Weights of a small transformer language model: RMSNorm before each block.
Each number is 50 + 15 x the weight over its row's rms, rounded and kept within 0 to 99. Layers, rows and columns count from 0. The size before them is the row's rms in percent of the matrix's.

# down: layer 4 MLP down (transposed), 1856x704, rms 0.0783, rows 1310-1335, columns 0-87
# gate: layer 4 MLP gate, 1856x704, rms 0.111, rows 1311-1336, columns 0-87
# up: layer 4 MLP up, 1856x704, rms 0.117, rows 1311-1336, columns 0-87
down1310 102:73 40 45 92 42 75 64 29 91 49 75 54 45 34 45 37 45 30 77 77 62 52 58 39 43 69 50 25 74 77 54 48 58 69 72 16 63 55 60 69 47 31 52 40 61 60 61 57 65 56 49 55 75 28 44 49 41 61 27 64 56 59 37 70 51 68 47 65 61 55 42 52 68 55 35 70 60 36 71 63 45 54 49 57 55 79 60 53
gate1311 101:47 69 64 34 62 52 38 45 52 53 37 31 54 76 46 38 62 34 80 46 39 68 65 53 47 40 33 52 61 35 39 59 28 44 44 59 46 58 41 57 62 39 48 55 27 46 33 44 59 51 85 18 32 45 59 59 69 24 48 57 52 27 56 58 64 36 49 48 55 56 57 66 47 34 58 48 54 49 45 68 78 75 62 42 42 77 47 59
up1311 103:21 60 49 79 61 55 79 19 86 38 32 65 61 60 54 43 27 38 40 52 35 55 80 72 56 44 49 81 53 38 43 50 36 36 61 64 23 46 62 50 63 46 56 48 58 48 47 34 59 26 62 49 45 16 74 55 57 22 54 47 20 41 40 41 60 59 47 49 61 55 42 47 69 55 43 46 72 61 28 35 55 50 66 41 49 62 38 42
down1311 099:26 40 66 56 25 57 37 37 32 51 85 52 55 53 68 40 70 41 43 68 50 49 52 46 71 47 30 47 31 81 50 61 46 43 40 77 69 72 58 52 58 61 50 51 51 35 56 50 64 38 77 41 63 45 49 47 56 92 81 39 56 47 50 18 56 36 52 31 52 44 58 59 18 41 80 73 66 58 32 42 67 63 48 62 34 62 41 56
gate1312 101:65 45 51 39 66 56 72 21 69 49 41 48 79 45 37 51 53 38 72 50 86 42 64 64 58 93 39 69 43 65 34 41 48 76 56 81 63 53 61 40 71 43 63 48 45 61 79 48 50 41 70 58 38 26 64 35 74 43 34 43 42 30 37 67 78 65 47 41 41 56 42 53 60 46 44 51 17 30 55 29 58 46 56 70 26 29 53 61
up1312 104:31 79 69 82 69 52 61 65 38 51 61 37 15 36 46 61 40 45 46 77 85 57 63 57 31 52 60 44 61 26 50 58 60 47 47 89 63 20 43 64 53 71 32 69 24 48 21 54 48 75 43 59 48 47 77 67 37 50 56 81 40 67 49 65 50 45 52 75 36 47 34 35 65 38 55 46 37 51 49 56 12 54 43 40 62 45 60 73
down1312 100:61 39 55 63 39 55 36 63 50 28 71 34 62 52 45 56 36 36 44 60 33 72 53 26 65 46 42 65 78 64 43 37 50 18 50 55 65 48 49 78 45 29 45 64 46 34 20 53 56 28 68 67 46 50 70 41 36 64 37 53 76 50 51 62 42 46 46 70 60 65 44 47 49 51 87 65 38 50 55 63 35 63 28 48 75 37 41 51
gate1313 103:72 44 64 67 79 52 60 38 36 68 30 41 48 71 57 54 47 80 31 46 26 55 27 75 49 31 47 42 53 47 72 73 31 35 49 50 53 35 97 60 48 39 29 40 45 41 54 34 45 57 35 43 63 71 75 35 27 47 59 51 53 54 72 55 74 84 26 62 51 72 70 68 50 74 49 62 52 36 57 57 52 54 55 57 49 13 63 18
up1313 105:63 59 36 74 51 71 35 75 29 89 54 48 41 53 27 40 47 62 40 39 60 74 39 56 59 47 54 54 59 61 55 47 43 30 45 48 39 25 46 31 52 45 52 79 69 48 55 27 48 54 80 40 35 35 52 72 70 49 47 57 49 60 57 26 52 70 69 32 61 20 39 25 12 76 36 71 75 61 56 46 77 63 42 16 28 53 47 49
down1313 108:66 52 57 44 54 24 57 52 43 29 40 48 58 49 17 76 60 75 50 44 52 84 47 28 59 54 66 60 47 44 24 65 40 26 56 80 48 49 61 49 40 36 60 67 37 34 39 25 75 87 51 26 33 37 46 66 54 56 56 79 34 43 56 30 52 64 34 50 50 56 47 35 35 79 65 41 46 57 72 49 40 45 63 40 70 42 47 27
gate1314 097:49 63 41 75 33 31 41 27 33 46 51 28 54 57 59 25 64 51 70 61 41 61 50 24 56 35 53 56 58 54 42 66 59 22 64 80 28 60 35 41 41 56 70 49 66 30 47 37 55 52 50 63 47 66 42 61 61 74 60 13 62 52 55 77 47 52 44 43 81 69 79 76 54 42 39 40 32 46 59 59 58 54 39 36 52 38 42 37
up1314 095:57 45 49 31 23 65 66 24 46 29 73 52 29 67 61 53 49 57 46 59 38 63 43 13 69 46 71 71 59 59 54 45 34 65 66 21 41 54 49 72 46 35 66 37 35 64 52 51 53 28 66 40 73 72 70 73 44 72 57 62 53 40 33 67 64 52 44 58 42 60 48 65 48 68 41 53 59 42 55 41 65 52 43 49 40 36 57 41
down1314 101:73 62 81 74 60 68 41 46 47 68 63 57 73 48 38 16 36 59 31 65 42 49 49 62 22 65 35 49 29 31 52 55 49 57 63 38 68 21 47 37 57 69 59 42 66 29 51 93 33 62 39 51 69 13 62 43 32 54 60 52 30 35 55 39 30 29 68 53 64 59 83 36 27 92 34 53 57 61 36 42 23 08 53 65 52 51 35 39
gate1315 103:28 35 46 89 40 53 52 41 61 45 47 66 44 42 72 53 55 26 32 82 30 40 30 41 42 40 38 62 51 48 47 61 38 54 62 61 54 26 50 40 45 74 55 63 53 51 67 46 60 75 49 54 61 37 50 33 45 39 72 74 62 50 37 59 51 47 58 53 59 72 73 56 33 45 53 30 33 59 48 88 62 54 66 49 39 87 60 68
up1315 096:42 47 53 43 55 35 32 44 71 53 50 67 40 71 45 72 72 65 57 59 25 58 72 52 48 58 45 31 44 47 45 26 59 42 48 32 36 66 25 54 45 47 51 48 38 48 21 41 35 35 44 37 57 55 51 37 51 52 30 25 32 25 68 24 75 59 19 34 45 36 42 42 47 44 47 55 38 38 46 49 73 34 39 29 32 29 57 69
down1315 101:59 19 48 64 71 13 20 69 62 52 43 40 46 68 27 49 44 48 47 28 44 48 32 34 51 55 65 82 66 55 50 58 56 43 62 65 64 46 54 52 48 61 72 56 44 62 42 33 50 11 51 45 54 68 52 35 46 54 31 57 52 49 72 82 32 32 21 70 57 47 44 57 55 49 77 54 47 39 67 33 71 26 48 66 48 48 15 25
gate1316 107:36 37 77 84 43 30 77 42 26 31 48 26 66 43 42 46 48 28 44 72 71 62 54 58 38 70 57 66 50 40 41 58 61 66 61 71 54 34 51 85 63 37 56 49 55 66 35 58 12 68 44 56 46 44 44 53 30 85 48 73 52 33 24 46 24 56 47 55 39 65 43 45 19 55 50 48 24 35 56 70 67 43 44 68 52 26 70 50
up1316 101:20 43 60 31 55 36 53 57 26 48 50 37 30 45 47 50 44 48 42 51 62 33 50 63 43 56 51 27 40 45 29 51 51 38 43 73 53 45 76 59 43 57 34 48 60 35 56 59 26 41 30 28 55 40 40 26 40 38 44 62 20 53 17 39 50 44 54 38 35 67 52 52 35 29 38 57 54 51 57 44 28 27 39 38 40 64 50 35
down1316 099:49 56 60 58 34 40 52 73 46 48 37 66 49 44 49 60 58 21 22 45 46 43 74 50 73 66 71 55 63 35 58 43 45 47 40 46 66 61 59 68 58 67 51 49 36 47 59 66 31 58 64 62 59 74 31 56 65 48 27 41 62 71 60 60 35 30 41 58 28 39 59 48 55 52 67 40 52 45 54 33 46 41 70 45 69 44 36 42
gate1317 100:37 48 57 57 30 67 28 64 57 41 48 59 36 47 54 54 28 79 45 65 75 49 14 45 19 72 57 53 75 38 55 60 47 24 55 59 35 45 37 50 60 47 58 69 34 31 50 64 27 19 68 52 49 36 44 48 35 48 83 73 40 44 73 56 47 55 31 15 50 56 43 17 36 53 64 50 44 56 41 54 71 44 59 38 49 48 64 22
up1317 097:59 53 36 20 45 25 49 43 38 37 08 70 53 57 41 67 41 35 20 53 68 66 80 62 52 55 54 57 86 56 40 78 59 34 49 44 44 63 69 74 64 57 27 48 71 69 70 65 54 43 64 36 33 38 33 48 61 42 62 38 41 43 80 53 67 47 58 50 38 68 63 55 42 31 47 40 52 48 21 31 73 56 76 42 62 34 46 44
down1317 100:41 51 24 47 59 44 76 58 58 39 38 76 17 40 34 39 60 46 33 61 31 35 48 72 49 37 50 50 41 52 73 80 66 47 48 47 49 58 40 40 45 59 51 50 38 37 80 37 67 46 42 67 51 29 68 37 49 46 50 48 33 34 50 33 65 30 56 35 47 56 45 64 35 57 48 55 66 67 36 51 58 62 70 51 35 24 78 51
gate1318 100:51 71 53 50 50 14 20 52 67 29 53 42 39 27 62 40 85 48 47 59 38 80 55 54 29 60 63 54 59 68 40 46 74 64 49 49 82 40 53 46 55 19 42 42 36 65 56 42 51 30 45 35 54 61 57 54 41 35 39 39 69 48 43 50 70 64 38 52 76 66 50 36 76 66 60 53 55 55 67 44 55 56 35 57 62 52 36 34
up1318 103:39 45 53 24 55 71 35 52 49 41 37 35 62 23 55 32 53 65 37 43 56 24 41 62 74 69 52 63 56 30 79 40 46 53 50 41 37 51 66 54 74 73 38 57 54 42 53 70 67 37 24 25 55 51 46 83 68 60 43 33 37 84 66 56 59 34 47 35 40 52 34 57 50 73 30 61 65 40 50 55 58 59 55 48 62 43 34 24
down1318 099:40 31 40 52 29 69 41 53 75 52 54 40 31 29 40 48 14 47 73 41 50 49 46 38 43 71 38 66 32 60 46 64 60 58 55 77 82 42 53 59 73 90 37 48 80 49 59 57 64 57 50 11 49 36 51 34 62 45 66 69 51 25 70 56 42 25 84 20 70 58 42 31 48 51 78 29 48 58 67 52 63 31 29 40 59 51 38 55
gate1319 101:56 54 54 33 82 46 24 45 40 59 40 42 43 42 51 48 56 63 68 39 59 56 42 51 54 34 69 67 63 41 46 41 29 76 33 49 34 42 43 62 37 65 36 39 61 40 58 47 42 33 45 49 37 23 46 61 72 52 62 65 29 42 25 41 18 57 50 61 37 38 60 53 37 35 36 76 70 44 61 23 99 47 42 55 38 67 60 67
up1319 101:65 47 51 76 61 16 05 63 44 41 14 54 47 68 59 54 39 62 46 39 58 71 56 49 77 55 53 37 58 29 78 56 41 66 43 79 18 51 15 41 43 67 54 56 54 78 86 53 36 43 44 45 39 61 66 73 69 55 70 53 48 51 27 50 46 56 54 57 67 34 41 44 38 46 60 48 51 56 69 60 86 65 67 43 60 68 67 61
down1319 101:57 56 72 54 70 66 52 33 49 48 14 44 35 38 52 60 44 34 55 22 49 13 37 74 44 32 32 60 47 30 36 54 34 54 35 46 16 69 53 37 46 61 63 66 34 28 65 59 60 23 51 46 51 62 66 45 45 53 41 63 53 49 22 13 62 66 44 45 48 52 66 56 21 67 54 60 68 57 39 36 81 34 88 57 55 29 49 57
gate1320 100:40 69 22 31 31 35 40 56 39 28 39 48 10 27 70 59 64 96 39 66 40 58 68 57 56 54 63 69 56 31 52 36 58 70 25 81 32 52 55 56 40 46 81 48 55 26 73 51 65 53 76 74 47 49 48 71 55 53 58 85 78 62 57 47 88 54 58 74 31 43 63 60 50 51 39 48 56 52 53 41 41 51 59 46 55 63 59 82
up1320 098:45 65 57 31 34 50 21 53 07 57 31 50 52 58 62 49 77 57 45 34 51 81 66 74 52 55 45 51 70 51 46 49 32 13 45 49 71 26 58 38 54 51 57 41 48 61 45 30 65 66 75 38 49 28 39 71 40 59 48 51 43 57 52 57 30 38 64 38 67 86 65 41 65 60 74 62 70 56 51 49 80 59 58 31 63 25 27 43
down1320 099:58 50 37 60 41 29 54 83 48 62 42 51 71 51 48 57 44 27 29 78 54 14 42 65 38 54 24 53 68 10 40 31 51 34 61 66 46 57 49 54 52 58 44 27 43 63 44 34 48 38 31 54 60 66 76 35 62 55 34 35 37 52 60 51 38 33 46 53 53 54 68 53 67 38 56 28 55 22 44 31 68 46 30 40 32 53 70 64
gate1321 105:55 46 45 33 54 63 50 29 58 63 53 53 50 53 37 38 59 39 35 55 44 50 00 41 80 70 39 74 32 63 54 53 56 66 28 52 37 20 58 53 25 40 60 58 50 44 36 19 43 52 63 57 46 36 29 53 52 40 45 57 42 46 60 58 48 84 27 49 53 39 48 35 53 49 48 64 50 59 56 85 44 56 46 43 26 55 39 50
up1321 104:37 60 51 49 50 57 61 27 25 27 28 53 45 62 74 24 43 13 25 61 46 64 71 39 45 50 02 51 58 31 26 62 42 54 31 43 52 65 47 51 40 12 67 56 46 51 79 44 58 46 44 54 37 45 36 65 25 39 29 51 59 61 42 44 39 38 51 53 63 50 54 55 56 39 49 33 55 33 36 58 13 42 71 54 43 46 66 42
down1321 103:56 52 58 47 62 88 56 45 29 61 24 38 49 80 41 66 53 54 56 23 70 20 47 59 38 69 48 54 57 49 34 52 48 65 64 39 56 78 44 41 63 53 53 53 51 76 54 23 58 47 46 53 50 40 47 49 57 63 29 60 32 40 41 45 45 29 55 67 58 45 47 56 56 34 46 59 39 30 32 59 57 55 75 53 76 23 72 34
gate1322 100:43 44 23 40 62 73 40 27 33 43 55 46 54 23 54 60 63 39 66 50 60 44 47 56 48 61 65 30 48 39 68 26 62 77 33 65 38 42 54 50 62 68 30 74 57 43 37 42 43 38 16 67 45 51 47 49 47 61 79 45 60 15 66 35 50 45 67 53 31 54 31 50 51 66 66 47 74 58 20 47 49 51 34 19 23 91 54 47
up1322 105:53 65 57 63 44 60 21 37 71 55 40 54 74 45 76 44 43 58 40 52 43 53 58 52 68 48 68 61 60 47 69 55 42 60 52 70 74 55 52 60 32 46 56 55 46 54 48 32 34 36 68 46 65 18 36 47 55 45 42 61 64 69 29 31 67 48 70 44 36 76 40 48 32 61 42 17 51 56 33 65 83 32 62 59 65 42 89 42
down1322 104:49 45 42 53 48 58 40 55 65 49 66 37 58 52 38 31 44 56 45 65 42 51 53 35 37 57 56 42 47 34 37 67 24 33 47 48 66 49 51 49 56 71 51 31 34 62 00 51 52 52 42 61 66 42 58 70 68 53 59 22 49 36 40 57 48 51 65 69 28 47 47 39 44 45 69 42 22 48 76 28 53 31 18 19 33 15 48 67
gate1323 098:70 43 68 57 56 48 38 48 60 70 41 30 35 55 47 40 36 67 39 48 33 57 49 60 53 40 65 52 59 44 21 12 30 63 45 25 43 54 69 36 36 50 46 35 45 52 22 73 79 48 56 39 42 49 49 59 64 45 35 38 68 50 49 56 22 39 34 42 20 23 53 42 56 55 54 78 56 29 64 76 41 61 83 40 51 52 58 64
up1323 095:47 59 38 45 52 61 68 31 31 29 37 60 31 38 48 48 40 53 53 44 41 37 30 54 43 63 39 50 19 82 61 58 73 51 33 45 71 50 41 58 66 41 60 55 36 66 37 61 71 57 53 66 51 62 65 48 50 46 53 64 37 39 74 60 35 41 47 62 43 51 58 54 72 33 50 61 67 27 53 17 50 62 74 85 37 75 42 45
down1323 096:52 18 25 76 45 57 48 12 49 56 48 76 58 73 53 47 15 22 53 99 47 46 53 60 66 27 71 54 57 57 39 54 66 59 41 62 69 37 35 61 33 60 74 49 31 50 51 43 51 51 56 58 42 31 18 67 63 69 69 29 69 62 81 64 64 40 53 65 61 31 44 81 56 14 58 62 74 56 39 41 38 58 56 53 33 33 22 39
gate1324 092:53 69 34 56 50 58 35 47 90 46 43 60 67 60 55 29 70 43 40 37 71 40 29 79 53 58 58 47 48 54 34 36 54 83 60 50 81 34 69 76 39 43 71 54 38 37 51 53 46 44 49 49 66 42 68 32 64 71 65 58 73 52 37 42 45 37 62 27 78 59 53 35 43 75 51 47 44 67 43 38 38 47 52 43 49 86 55 58
up1324 095:67 40 88 69 36 75 44 49 35 57 68 37 72 52 58 26 59 78 47 94 20 35 73 79 55 57 61 55 49 50 75 47 41 52 42 20 31 58 61 59 64 39 53 41 39 37 05 56 82 64 37 57 63 58 46 65 49 65 32 42 43 49 50 57 11 58 56 74 36 49 47 54 51 35 65 73 41 30 39 81 78 76 37 34 56 34 55 71
down1324 093:26 45 42 59 58 53 46 62 58 40 68 60 16 45 44 65 47 52 47 35 61 65 48 41 49 68 68 67 49 55 39 46 76 50 48 35 68 46 47 65 36 35 66 87 46 26 55 54 24 49 34 48 54 35 54 51 41 48 52 47 36 49 32 71 68 29 80 47 44 61 69 52 21 69 31 38 45 33 52 44 12 48 24 53 12 41 58 50
gate1325 096:45 42 61 71 05 49 54 60 65 34 54 67 48 54 53 59 35 14 15 56 28 41 34 72 60 51 75 25 49 66 58 59 43 53 15 59 71 69 40 48 41 37 33 58 27 48 32 56 25 25 60 29 25 51 76 46 62 52 56 52 46 41 43 56 54 57 65 50 46 40 28 55 34 31 57 47 53 30 59 39 59 31 33 44 31 45 79 69
up1325 097:73 27 52 72 43 58 38 64 58 52 43 49 52 36 62 37 30 46 41 62 64 27 40 86 40 54 53 52 14 48 45 51 54 57 51 34 23 36 38 68 50 31 73 58 32 53 62 29 46 41 55 33 43 54 59 73 70 28 37 58 71 37 44 31 48 50 51 58 62 48 55 66 56 50 67 64 59 38 41 60 33 32 37 47 50 36 37 73
down1325 099:42 47 14 43 19 66 69 66 69 45 75 38 32 43 47 42 38 44 67 82 54 59 81 24 45 01 53 38 26 57 71 49 52 61 37 61 49 39 45 46 59 38 42 23 44 59 65 65 46 70 45 67 26 70 71 23 48 45 50 60 31 79 35 33 39 62 57 41 41 85 36 33 48 59 54 27 58 49 26 46 18 33 66 67 37 45 57 19
gate1326 092:63 64 46 71 20 57 68 18 41 41 43 98 66 59 61 45 50 51 43 51 21 49 43 55 58 44 52 48 46 24 28 50 51 40 63 62 45 61 17 55 59 43 66 48 40 44 45 57 63 48 53 51 54 53 70 36 40 62 59 38 61 43 47 42 33 61 39 32 46 26 60 31 43 50 40 41 34 46 47 34 78 53 34 42 38 56 50 35
up1326 090:40 58 53 34 60 54 32 37 56 33 25 75 60 37 52 21 29 77 64 53 70 34 58 24 58 36 64 67 61 39 65 64 65 31 67 45 36 54 51 46 50 49 48 44 53 33 57 48 47 78 35 30 71 45 36 52 79 63 48 67 42 33 68 52 30 45 76 78 50 61 32 40 55 41 57 49 51 63 37 67 20 57 45 67 50 68 20 47
down1326 094:75 60 67 51 50 41 35 49 83 50 09 34 38 69 71 41 55 78 77 37 61 40 43 25 59 47 35 48 53 67 38 46 46 68 51 20 27 51 51 55 55 38 41 58 36 73 43 59 50 30 22 34 55 29 64 51 56 49 64 39 68 29 63 69 39 45 17 56 52 53 46 58 29 61 61 59 62 35 51 47 36 33 32 61 42 26 67 28
gate1327 100:50 38 66 39 38 46 32 35 52 65 43 42 68 57 63 48 54 62 60 54 42 53 42 59 70 42 16 70 55 32 56 53 62 46 42 50 36 63 54 38 53 46 42 70 56 92 56 61 42 51 50 73 59 55 78 40 63 62 36 51 35 59 54 48 62 35 42 58 45 67 74 65 61 56 43 78 60 70 40 34 39 50 54 27 50 54 49 79
up1327 105:72 41 52 27 56 96 81 79 42 46 14 38 64 63 60 28 29 62 55 87 22 55 69 93 41 52 56 41 54 61 36 35 46 58 41 59 93 40 49 48 36 83 70 32 72 51 34 63 44 50 55 56 46 26 34 47 47 39 54 16 24 45 38 62 40 36 51 44 34 79 47 57 43 45 69 39 55 35 61 17 50 44 81 44 60 53 34 59
down1327 102:46 73 47 72 38 52 54 57 60 65 38 63 63 41 53 58 52 44 44 51 43 56 71 71 47 38 47 13 54 40 27 49 44 27 49 63 09 46 57 55 77 44 54 66 44 59 49 34 50 48 79 68 55 52 42 38 43 25 61 57 27 69 47 61 45 68 77 38 44 49 72 53 88 53 42 36 51 55 69 37 53 61 52 30 13 63 27 41
gate1328 099:54 36 63 76 67 41 63 37 85 61 37 44 54 64 48 40 32 58 55 57 48 55 29 21 65 34 48 67 43 49 63 58 61 57 70 30 43 55 69 35 50 36 69 16 40 56 67 65 16 52 59 25 37 61 40 37 45 36 69 55 53 51 48 51 53 47 49 27 76 53 46 62 68 69 55 40 37 47 49 31 29 75 70 53 50 60 36 28
up1328 097:47 45 33 44 33 47 40 38 29 39 54 34 45 58 44 27 35 67 43 54 24 58 39 41 71 33 47 73 38 43 76 36 40 66 52 50 42 60 65 36 60 45 45 36 51 66 38 60 31 21 27 62 77 50 39 64 62 54 53 58 29 50 20 41 61 63 63 99 55 41 42 47 39 24 53 37 18 51 50 59 44 52 44 73 60 34 36 59
down1328 094:37 43 46 37 32 60 69 59 24 52 29 43 70 59 57 46 62 56 57 29 07 39 58 58 68 50 38 38 38 64 56 66 56 47 26 68 67 49 38 53 48 81 59 94 62 51 47 35 47 34 24 37 09 54 63 32 30 57 44 34 69 61 55 39 57 37 53 85 66 52 49 66 29 38 37 56 48 38 60 53 11 41 28 54 54 55 45 48
gate1329 095:35 44 31 56 45 61 66 67 36 49 52 58 36 31 63 23 53 65 56 67 11 61 08 67 41 64 34 67 54 73 51 41 42 21 88 62 48 16 56 57 49 75 39 64 15 52 76 21 50 55 11 47 17 49 42 42 52 26 69 33 40 33 66 32 25 48 61 49 34 19 31 48 42 60 48 39 36 30 44 52 56 20 72 30 22 15 38 55
up1329 099:35 66 68 27 45 38 75 22 27 64 67 43 24 57 46 61 61 80 66 57 73 62 36 36 37 34 75 63 43 51 58 51 43 49 39 48 49 48 37 67 42 49 51 53 45 15 55 09 61 99 66 38 59 38 50 43 59 71 55 49 30 32 39 59 41 43 43 61 30 36 57 28 39 44 44 50 59 65 62 38 35 56 71 61 53 55 49 50
down1329 104:26 47 53 53 98 26 80 62 62 39 39 53 60 34 65 80 48 79 65 41 34 56 58 26 78 25 40 07 66 36 66 55 48 44 57 53 51 47 31 48 38 64 48 47 25 56 50 51 68 52 54 26 51 50 48 21 38 49 41 54 44 41 56 46 57 39 50 54 56 72 24 59 39 38 66 65 34 61 36 75 47 60 33 59 54 49 32 51
gate1330 103:78 26 59 74 76 44 44 76 66 65 52 48 39 86 41 20 32 44 67 37 67 28 60 55 33 50 46 43 67 66 34 39 43 67 77 69 45 44 66 57 41 56 42 33 48 50 73 31 49 50 39 49 40 61 39 61 43 63 49 67 42 36 88 58 42 45 27 59 49 52 41 56 58 26 45 63 75 57 49 40 40 55 54 54 52 55 53 45
up1330 102:53 58 63 51 73 32 45 56 49 76 40 41 46 49 66 39 51 36 54 59 62 44 45 17 62 40 61 31 45 53 41 37 44 67 59 26 48 67 43 66 64 00 44 65 64 48 06 61 55 32 41 68 38 45 54 53 36 69 45 57 31 70 39 60 54 67 54 32 53 45 66 54 71 47 48 56 56 62 61 62 31 43 39 40 68 73 44 61
down1330 103:49 49 45 50 69 66 50 46 68 50 64 54 61 61 71 63 44 80 71 16 43 52 64 60 75 68 38 79 45 53 30 57 51 58 43 52 53 49 72 69 74 46 56 46 51 90 52 57 76 50 55 36 48 35 43 57 49 22 39 79 35 35 30 54 52 48 08 54 35 71 52 32 28 53 65 39 53 31 76 66 66 38 56 42 38 40 72 47
gate1331 105:47 49 65 36 53 33 69 08 65 47 59 68 37 73 44 35 43 57 77 60 33 26 62 58 63 34 55 33 37 71 68 32 46 86 60 76 43 62 39 59 61 64 68 65 73 51 25 53 39 47 46 58 48 80 67 53 54 15 31 43 56 62 49 67 33 32 42 59 37 82 60 55 40 56 58 55 45 68 68 50 46 60 51 78 19 40 68 63
up1331 108:48 50 63 63 34 36 33 30 87 42 36 50 23 73 58 55 56 78 63 28 37 31 67 48 45 58 43 40 43 50 35 48 60 61 72 70 83 66 74 58 51 61 47 75 77 49 44 82 45 83 45 38 44 48 35 51 52 13 60 33 48 47 69 68 57 39 63 51 36 33 25 65 42 63 53 33 40 46 33 29 73 61 41 60 44 36 52 68
down1331 090:64 35 43 43 56 40 18 37 36 37 21 42 50 51 86 67 63 61 34 68 53 75 31 42 48 53 63 44 36 47 64 65 66 71 26 37 19 32 68 62 37 28 50 53 53 43 44 49 30 66 50 45 57 45 37 60 53 75 66 49 67 43 52 52 46 61 46 22 46 42 62 49 45 45 39 63 86 56 48 20 62 31 43 59 52 38 70 65
gate1332 102:75 74 67 63 40 46 46 46 42 57 47 65 46 69 50 30 80 28 65 58 44 38 52 51 33 90 82 60 62 53 35 41 60 46 59 47 89 55 54 28 27 37 46 76 64 54 41 49 55 56 76 48 27 53 27 55 64 24 45 46 37 69 32 53 48 50 63 44 27 44 67 52 57 39 47 56 70 35 74 45 52 59 47 63 59 56 29 62
up1332 102:48 47 43 58 43 39 45 41 32 56 21 63 80 58 47 54 28 61 22 56 59 68 42 18 37 56 23 50 56 46 51 66 39 56 48 48 50 49 42 54 44 54 62 30 54 72 54 72 52 19 44 57 43 53 39 52 56 49 51 66 51 29 41 40 42 32 52 42 50 64 47 47 49 42 39 19 74 58 52 55 50 22 71 72 37 75 68 32
down1332 104:56 59 69 19 51 38 22 50 55 74 79 61 67 67 74 34 85 36 66 32 20 50 58 60 29 53 64 46 50 58 80 42 26 51 55 37 15 62 66 69 52 66 42 22 40 41 51 57 43 76 52 35 39 62 58 44 46 57 50 42 53 60 57 35 73 52 59 53 63 38 45 54 80 30 67 43 03 60 47 62 62 67 48 45 47 51 38 51
gate1333 105:14 40 74 50 46 59 76 55 48 45 35 56 59 37 31 54 73 51 53 46 44 87 54 49 36 51 42 44 19 69 88 35 61 34 40 83 64 53 63 52 23 55 26 48 46 70 36 44 61 62 47 55 57 59 20 38 86 59 38 36 28 49 72 46 71 40 33 52 37 31 38 25 54 71 26 57 41 52 24 37 51 46 59 42 62 53 50 46
up1333 109:49 53 44 52 48 32 62 57 47 16 63 28 62 52 64 31 40 46 30 55 57 46 47 30 40 48 34 43 25 48 43 44 46 54 47 36 80 29 36 72 52 66 61 76 23 39 65 67 58 40 52 47 44 34 69 78 40 54 79 68 51 42 30 34 82 28 76 16 57 26 51 63 34 58 64 43 71 15 52 76 33 34 23 69 47 62 51 61
down1333 104:25 57 62 64 41 51 49 40 62 83 70 42 77 73 58 55 30 39 71 42 40 58 24 53 80 07 45 60 28 60 34 54 24 57 59 53 66 25 80 61 55 30 49 57 68 74 83 54 29 32 38 53 45 61 26 27 59 57 72 60 52 78 44 71 41 42 40 43 79 13 42 23 36 80 56 35 77 49 61 36 63 37 36 45 57 54 54 39
gate1334 100:34 48 66 50 69 51 52 70 56 54 39 34 67 60 23 65 48 50 52 59 60 51 35 29 28 72 40 21 49 44 38 36 66 35 82 38 46 48 59 61 29 16 71 61 38 32 58 50 51 50 53 59 54 42 28 44 26 55 55 58 61 51 26 62 51 69 36 43 33 37 56 45 73 26 76 59 71 46 83 45 67 30 29 56 45 50 31 42
up1334 100:54 75 34 33 39 38 45 74 45 39 63 50 53 55 66 61 66 52 15 28 70 53 47 21 11 68 23 38 54 52 48 59 46 37 37 56 62 32 37 71 32 43 29 64 37 62 59 50 75 41 64 32 33 32 61 58 56 90 71 36 52 34 43 65 29 24 52 45 73 32 42 64 63 59 61 57 40 20 43 54 62 31 58 27 60 63 50 41
down1334 092:55 46 54 45 40 31 47 38 41 44 47 42 53 48 66 34 50 48 38 73 45 41 28 61 17 50 69 58 68 39 45 45 57 67 60 56 60 50 41 07 24 33 36 61 75 53 45 44 54 50 35 40 63 44 54 60 58 57 17 63 88 50 54 42 45 18 52 43 41 55 73 27 43 67 51 43 62 54 12 31 40 55 51 48 55 36 47 52
gate1335 101:47 42 54 59 67 75 54 62 69 56 31 50 36 49 27 55 54 29 72 23 60 58 30 58 44 53 37 31 29 37 37 30 41 29 39 25 58 54 49 57 52 82 51 63 72 57 47 62 17 29 33 41 36 67 67 64 55 26 66 45 63 11 43 50 38 32 41 55 49 21 87 38 44 46 51 44 69 58 38 39 20 50 29 54 51 42 64 66
up1335 103:19 53 69 47 56 34 47 53 53 51 41 40 82 52 56 49 38 24 55 39 53 54 46 36 73 62 56 44 77 61 43 55 32 47 35 89 68 47 49 75 50 73 47 35 56 65 68 47 62 66 18 18 65 74 43 44 54 36 42 59 56 23 39 31 29 57 58 74 44 58 44 50 63 30 43 32 61 45 50 49 50 66 41 32 61 35 36 50
down1335 098:29 56 33 41 34 76 71 44 79 50 53 67 59 44 68 52 53 41 39 54 45 67 58 57 53 36 62 53 45 63 67 20 53 79 46 57 46 48 27 34 38 48 56 62 62 40 55 62 31 40 68 34 47 63 58 46 42 30 24 67 48 36 42 63 19 44 43 34 71 35 54 36 36 51 69 78 63 54 51 39 39 77 49 52 56 47 26 59
gate1336 103:47 49 73 38 68 46 51 66 31 38 46 44 55 75 88 33 50 54 56 32 68 48 40 58 39 63 44 35 53 47 44 67 43 74 55 28 76 59 33 34 63 54 41 46 45 36 67 42 56 71 70 54 42 52 56 38 66 47 43 78 49 51 67 39 43 55 60 47 26 59 17 64 55 44 66 49 61 25 68 73 81 54 47 52 62 56 68 55
up1336 102:46 54 49 39 56 32 40 45 58 68 87 21 40 55 35 60 43 47 43 31 52 56 84 60 24 43 45 47 46 47 48 50 51 44 48 40 41 32 44 46 62 50 79 39 58 45 33 37 34 68 79 40 43 49 61 50 51 13 38 66 08 39 57 72 55 42 34 48 24 81 13 41 41 47 68 58 62 78 51 65 60 52 65 52 47 58 39 41